{"n_layer": 13, "parallel_block": false, "init_std_qkv": 0.0567}
Each number is 128 + 24 x the weight over its row's rms, rounded and kept within 0 to 255. Layers, rows and columns count from 0. Numbers have three digits each. The size before them is the row's rms in percent of the matrix's.

# gate: layer 4 MLP gate, 512x192, rms 0.0736, rows 405-426, columns 0-95
# up: layer 4 MLP up, 512x192, rms 0.072, rows 405-425, columns 0-95
# down: layer 4 MLP down (transposed), 512x192, rms 0.0461, rows 405-425, columns 0-95
gate405 102:129099142144147196109104156134120168132157184137097153146123141144110112092139127140139128090104120098174158119103146139138116127120143121120105132109166103119133144081171132161116125122104151134168109101129121123107130125163155126136104194108114101152144143131102088101179084144118125112
up405 102:129137074146145111118132105131135140101141137094131109097162124120121140111120141094130117152151116182120096088143142097122141114142114082121140175103082140156120164107152159124151076151175115096094081146137142145150107128153111122147144150131161109071144116148151093118120102147105151116
down405 102:173103150106108137153162148161155109146113140144141148149207110121131139111165099143123121159137128129136083125153156112132133135120129131129136130129116157132124132152105155143152116097170148140123144100156153121166127153111122122158179122141143129132179136114101125100124130131108165100
gate406 105:080135116097126196175139126110125172142161139117159139172161133131153140105105142131124122107091118139130172173073127158168151101206122116127124110134147117123135059124147112105145137100144143089118139136099162122101114152159107132132131115148142128076127110102202131141115120119123173091
up406 103:196132123144094106065165116116142097136165122102156148137102139138122131111135139137141136126153075135138142054106110114139154108134140122089112136114146132127174126106148147165087127169157119167142119178146124149089129128133107096080142121120129092160130148179113086099111126088120119127
down406 105:155130173120103116164071131166114118147118103151130134122116117124117131122109150135108130190148092156141094087100148106114120136123086117107111133128090131150126145104155139155116125147106103169130163141139134096126129173119135126120070086094135162163124157135119124114170112109166108123
gate407 105:171127122171100114119094156158113124124122105136146162100114132139171100150126121127121123155115116139145141126107121125107087088164129133105105135155132102148107192119137150145082143114129103141118148144129175137169132149095165138141129129098135119117133123061087168092142132142145113137
up407 101:108139142178092171125092127147141098170121161101174141109128128185111150125122141143140114134131176107166123120101125088114095129156112162151111184142152080116103089126128126126136122170140099156122133165092146150128140117100137143161141106137162141125148131109118134133164075149130134149
down407 102:172136143144087148135143154159080136069128112149136165171086101169143137133110149126125152109087081169122169120129100124148156117147138167163137119085127109125107128144123147119168147088124125136137134144111151134162106110130135126148114098103163146100149141106176155133124129087107134127
gate408 092:093136144158113128136146120132088145135126099119130180136123123156070085144073116131143136081127139131124141123114148105121095158128172119099096107084103124133088128124118096211146110129123157107116146112153139128149118124152159111118137132091128070132108131116172170106122139127117099133
up408 099:133137083150144156102116133153096158147118118099139166119132122102126109139183131138102158105143121138165133149092130083162089118134126140127101128091123108134115167157111112145135151128107124114091097135096123171114090124106108107148124120137127159121130127165080100118127112093140162143
down408 097:085071168123178127141099163148138152133149145158181143143104118105116130137092130152109127107134151119101108109083144132111098081116121118173138155146182157100116111157117115089120128096136130110124117061159150120116114122154130159097163139116134101140163156164126156137141133115149159132
gate409 101:106126136172104123133152129095118133133101103168100120086142163112130134087132154133147143118100092148108134114166118136134098104127120148150133140103104120134150154116156111124132077076110114180141094100076132137165131167091104143154103095168089172146139166101123131128161159118121130171
up409 100:113160149140145144133126139123151129138139152088103108126124136125100126139127161141171090117129164132140113090113122163166124142143146134100131089155113135132064116124117112121125122141149090101124115127098087140128124153098133126127131102112126122091114114118134124105113079127113134126
down409 100:105128103075081117162121125153087106123156145123130114137139177138109123169122124192130116128148122136148125126064103131110173088155098149126124135124158115144118090140102087119141085134117134142123085107117118113104163151086139086118128142138147170136097118124165067096146162157133127170
gate410 099:149142147161122120074064088098109112121095107095131083111116100191101129090143143115127091187130154137162130160128108128109091120063129153125126113108132104137161130160140117134141093097151156105106112118134146098117142153160074107145106148146127158092145093139125117127137135135143129134
up410 093:113191141131119104118118179124072106099121125139148101119141174124132141138108130148148172105154131126128124132121078107133134156095140132122131125095161110156091118127144143081107102125094141130149096116131119123097143133155133120108113106131132153130135108163124157146135073156117094178
down410 101:072149150145121119097169161141126098126130134140105075164140139148126103117139097127112153149131095168101120139111155144105123133135119149148114135074146190114109121136143152144116092145101163098086182144179145082143146160111128106159090108131154131105144179131102130144095097123131122122
gate411 093:079120119136155099115157122127114117089101101148149139138088118096152096123117103116136118113147137171123103125155154145151085131129140107093153130114158146149151158137156134140112098157132104141105155120128094157149129138081146071106135133164116095121186124119102052144137095111106121112
up411 089:145096142081107093222108154132126136149143143125096155134170129144094138119074135110095155178136108124125153126142117119101134134109106121111102118119174153109106103145118127122108144158117093120120110168153137135074131103171121176071144116134136130130120140135149124145132111153100155114
down411 094:138114095112107098150107149134112142119146131135136132134091144140124139124124088115110163125144141121126082085170123122110120151117158089099104107127143136117134134147154138149099129120144101129123121104132110140129063097185109152134145165174096111140109195122103091137146108069174131105
gate412 097:104137119129112105147119095120081084131152157099155096145186154162132103139119118105124144113123179136121107168155117130093113160120116145115138102135081102153110085085137145132136125096164119076130101109097117126161123090076109158121129129138160120148123132112104152095133087121113130119
up412 097:136126144159120113113128126135118096117150158138112124117151098177119135141135142117130131127111097116094142126123172113100151158104088078123083168097085118154143116101103108146160112152109115107136085134128140116123149116144130151151152124152105129147137101132138111141136118147131117120
down412 100:135157124116085095115078146137110109091119073142098139150135096112051127157155146163124145136122131070101151106135129155130142125144135117124175113110106138135167151157128153165095116134134137127108134113110137107103172160114143118147124133150138134139127171192150136131129118127114112141
gate413 101:079163117093079109103109150067142130116146158118106113147091137131128125136097163135170125136116104119121119085155086115165115106154124099116125130136121152113136094106104110114126100120109170171133084087145154146111132138110162110140092149144132163125134124126116111131142124139084064127
up413 100:112114129116132138150157110111126123155117099178173164096112130110152138136140146124153108132115108159152173101119108156116117149152167134127098140141141130138163100114132157132146130143119156087141103133129086103108085121145140119114139111161147097140107120139174173141095145133140124119
down413 100:160129103137100160128150141091140102119119138132079084162145132087142103138119120117138119158157130129102118132135117114105103160196144152114159089184123149152095123137126169149110091103128098112102165121112165139103154123137107152144096144140150118110155111172123168102090137152102136107
gate414 091:147116112128062146168123122131120132096124128118110138099124110142132156150136149109117123113120112133108107112128138165181100117164114097134160113187123135104094098139119135104115140106123144114136089127096178137118123123127129092124132144084153091101115181151126122113144117145112104137
up414 095:155115120117134155132119121091153125128164149099123147121124134126125115110112119109132162097083141156139112177123163129177123089127141171128130126099122188118106121073128140099093146138138117128092116146129108142125107148134154149137169151141136124157170101104112091143126122121116108182
down414 096:118152113105098142157156112135127132136102166127146169127102153126147123149092111160127170113158115169158138135135126153122114163125106148149130100128114158106122101158130133091112086135123091140084154073170139135162124145107117113127139105108162155168075092134135110078107120141148101163
gate415 103:117134153097111158109181109101124141111120103116130089160116175105096112124128107132152118161131151101110119129141107112108126116162126113137126115161139146108093113129132093153160099161158101117114105123104090118118168131123114137130082122158112155094081129098141143092132141105101142176
up415 106:099073112147130104127145120163109107128121152187140157178146108151101099140126120109149096124106155165109120132111146116132162092114143117133085159180092144121126122159079127144153083113141122120106129158142136125123141149106143116156163122082152114125123147149109096098160141134118099151
down415 103:101158108130151123130150112139128158125119165160130117123085090110106103135160151154128131070107150140081090145065119147134113125104111120119113186129148121113162167125101138102122156127159149141135101121103132130082089123162150098127142150154107127125168098122143077094150119125150167127
gate416 101:089123126183119137111124144080099075144135128149154092117131143157138177141136099175113156117113130135142102164139157135140128109153157093124119098100152163124124131138137153119152105131155145127129134104122101127100153084133131147137165136099141161086148091140127147100173112145124145103
up416 103:106130150167133101124143155100098132099150139135133124144135130151125129113121125111138123133105147131148131103136134105104134135106149149130091106171131087107141128156126158097170125114123118161132117114132163158132105125125119158100153176111158079151127126134105151108080133138136106114
down416 102:103127095111137114162148098104113135144152172117162094142087120102113161079124095104176170100144119126151152141134128111126151091179116107132127173130140160111175155161114147099106108133143136155173120116124145117124129114104145130166176101150142077122144145133113190091136145172166157110
gate417 104:130120140122093168134125107139139126182115150151058085131125108162122153096130103146126133113166181124087145145126144103111157151157146133123121131112145091169128155148116127096105155132124127125150136111135132150106106117155118151128138165178145144109060154109181162113097100152126128151
up417 100:133122116197148109090151112128129140119150152079146113103100133144108133134137118125143096136169123102141159160143116123117141072117129137065162123100123153141098142155130126125117122153141110149127148112131124113070153118101098135104146075131109102141127120099128080069135135131114152148
down417 106:110144091143109136127102118134115123087130112145142124140159169103094156137168087132142078120108150115140137144095133139124098188133131116142145155166120178146118129095137105149147081175141140135119119115125090096105131086110106150123151128114101117154125125153098110127128115102119193161
gate418 090:106146142083122151143147113119189119106166179082145164087101107137144140112133103118136128163086148128136151126074150123174160145121133125107122153112116123127087143102151131077160085121110059123148123122080137131102110130127110130122111166116137109126112108128107142147130100105090166159
up418 093:146137106088123143131146159135125163151121143137146135100175114135131115123117159137167115127069093123136150111135131127166145144130138135157110117118144117155105143121117142109125115123144168151156122120092129132102118125085124117082126117173105160128149121179175098126123098084134111144
down418 097:134105128116179121130137125147147124128147141165129095114103141159116094108157141138102131127171143096132124132137109123138131099091105128198117138108176151126114130164143095128116151128171109156120130114139117115113132115133152131099124084193158128129148135094128121136094138120123098085
gate419 101:139133138148127162161116121127158110120107107150155067147144123158119174163109100103118116132134104128114167099143146153101119118107119155088155119105132093141127091132099109141116130122128098134164082124148133149117116115133126104164132104154146129150128155140081106135152114139141088131
up419 102:144136088138163141127135133156131164115137077138149124162103168154140118153134115096150114102136107095116126108092114160181143099164125146112112091106158114101133134151177083136136140140166143131049081080108124123109158169124151128102100129160156155097132134102137088144126108102113114095
down419 101:174127114147143160161163105157130166100162085118119168114141122107112176118111147108141111122111161112140152142109113147140093149166075125098124072131175130094112139148117124149149148124145103133152100142100163117144125138159155108144132105133098132142117152091140128133154115143118147123
gate420 100:154094131135182145126150133138103140150152145117106118128075158157100119132130094108116098118087121147173104106119140139148133093159152108089106117130118138093116129153127170130103094166128096148101152119126152143154125119128147116101160103102145116087160145128151167082115148100108129136
up420 096:154135159103176150113144125124137140097169126163077083129129175105145157148127106102121093116124115140116121097146164147161119158133070071141138163165092133073153120125124133136131084152121137135112162145146107151115122105121104096124131128137135125105121153159114100108124110113110125152
down420 098:096126125113141144159159131120122115135142119113100131122143145159115164151159104139140117115130105108134091138141164159071124110129158149134134155120155134093095118139126077142148122140093106152135139114144185143143120108154134165105143103152152108118121108142089153115082099119181139104
gate421 100:150109121148103079153157135043133101171112114095112112145127114113162120101105136099138134115193136132123123134116136141126153119116112055111152114147102170106104096102074124144140130122123092132141127145124144109136145115158128157132118120130155089135108138097081103171130150186123118117
up421 096:043091131124122134140143152127069081172085132109129147156158106119152164160135139180155103113150108090127120131112114116139121097139096085076146085121107150094129148143091096128097153152133116148151122155121093123119110114129134113122162180120127123159119096129135133097127138126147164140
down421 098:151101138143123117145184140134135124132154096156106145152103106159152184143119140084142149138165105135127099159099160155131151112118121154104137142085100121119160163146161181122114153116152105111095127151124156134156140125112117097106139105125097137098092095173149162156153128102072120170
gate422 099:094152148115131139145115158105132137127109145157147146150158106131150161113106112194111159122124126117095108099170102113176140139195125089093102132130126133132149153108140141110150143171110115099070129123128177162152142123146100128137100126137166115133149117162150162125132108135136128116
up422 100:116157175146143112152088103140089140136112104085171148144123180090121104140128118141122133120103137107166115120107136102115113125115110136157111102141152191111151134144127156115144119133139161155146137146108109115159138130117123129148127142146112093117116097157151107100121117121132128100
down422 098:095126068120139125118123113118123128145101107155117127130095149121122136114107190108155087148163135110094155129110105121098149161130159118140103113128135157142137101149111094094081102138154109145083157095145172121108099118160144107139111140139125147138121145104118122127095137192096147135
gate423 097:089104167115105155106105095100085113144124137116103167116126127134117094117119146151151120130140117140140169144144139123181147099084139112162137113135121136112116122118117130181122119102162161155113098149140122113141116123148133073092133155104123086171112152096126134142155125108170117115
up423 092:088101154123111112175135165071147092111168173153122102080121109150105130147137130101165151135126115122137117134128098120129111067084184130095119135153116105100148124135124143181137115105129125084147132124135095135135138154137109110131128123115165099105154149226092132168153136163142117149
down423 099:096105088107110096145117168127106151098092154145158143089109117169134102132123104128119114129169144146151118143122134136187107105117114133119130148114149127115096111151140157134128155109127101087121141137205123109112162139128099167107075150109146122118124130148120125128153105058146149135
gate424 096:135071111101120100129134157104153121147121135138137150128102125163089143113108155134112167167149123098091143116190122154144154121144131130139117132103124101132115114152157094136121096132131142165168128162139165174123094155114099121146135149142155125098148150160104153067113099092139102111
up424 096:129114158100137157145151101091141099117076132100088144174108105132144170106155127094154124112113178115125126155114102132147137076146135142075087137117120120133151113136149112129142146115147063127127141099081132127126154138143168109094095111119160118193129145096154124132122167169136146123
down424 097:134129100130126095090117115105144191168124134116126151113110129094119164139122135085131165119073098147115090108131106106109075143141157109097134111134113128147135144121131127144131104127122129105136099154137135137150118119113115113135088102161151167138115108106128087116085137096159132119
gate425 099:119118103149155103131124151150132118119166126095141120104139118143150124147150149121132109122125150110153150095189169146117113116144147126122130090129137126107147123106141161173126101104103107168105143116102186105143067123124145160149120129120094147140116084158110111148119079118103181122
up425 098:131128081159133094166110192107114140118129146099133107129140121150136197105137140112128139127141137130151142154143188141130095088098117159103140153118103105108135075130106141165103128107102139129152194115178150129112112125134124139161124109095112107141070153119127124126138121146138153116
down425 100:092132056141154118130144178128160157138132102127113149111151143127106124157107100178129112145184127134100162131142159180153111126163099146092136162114119111090148095115176140084123126117121145094118154149129118172127127087174149160132135163127143164110089144145126130094133110131099110112
gate426 096:145166122090105102125143153129153134119138125143078140111150113109110149150145150111131102151150092107116143165148096165107143148135136150146114130131102147115144128119159158136079096142124145148106142089139168123134129108162121132135074146134122149086135114120113193094123097117139113142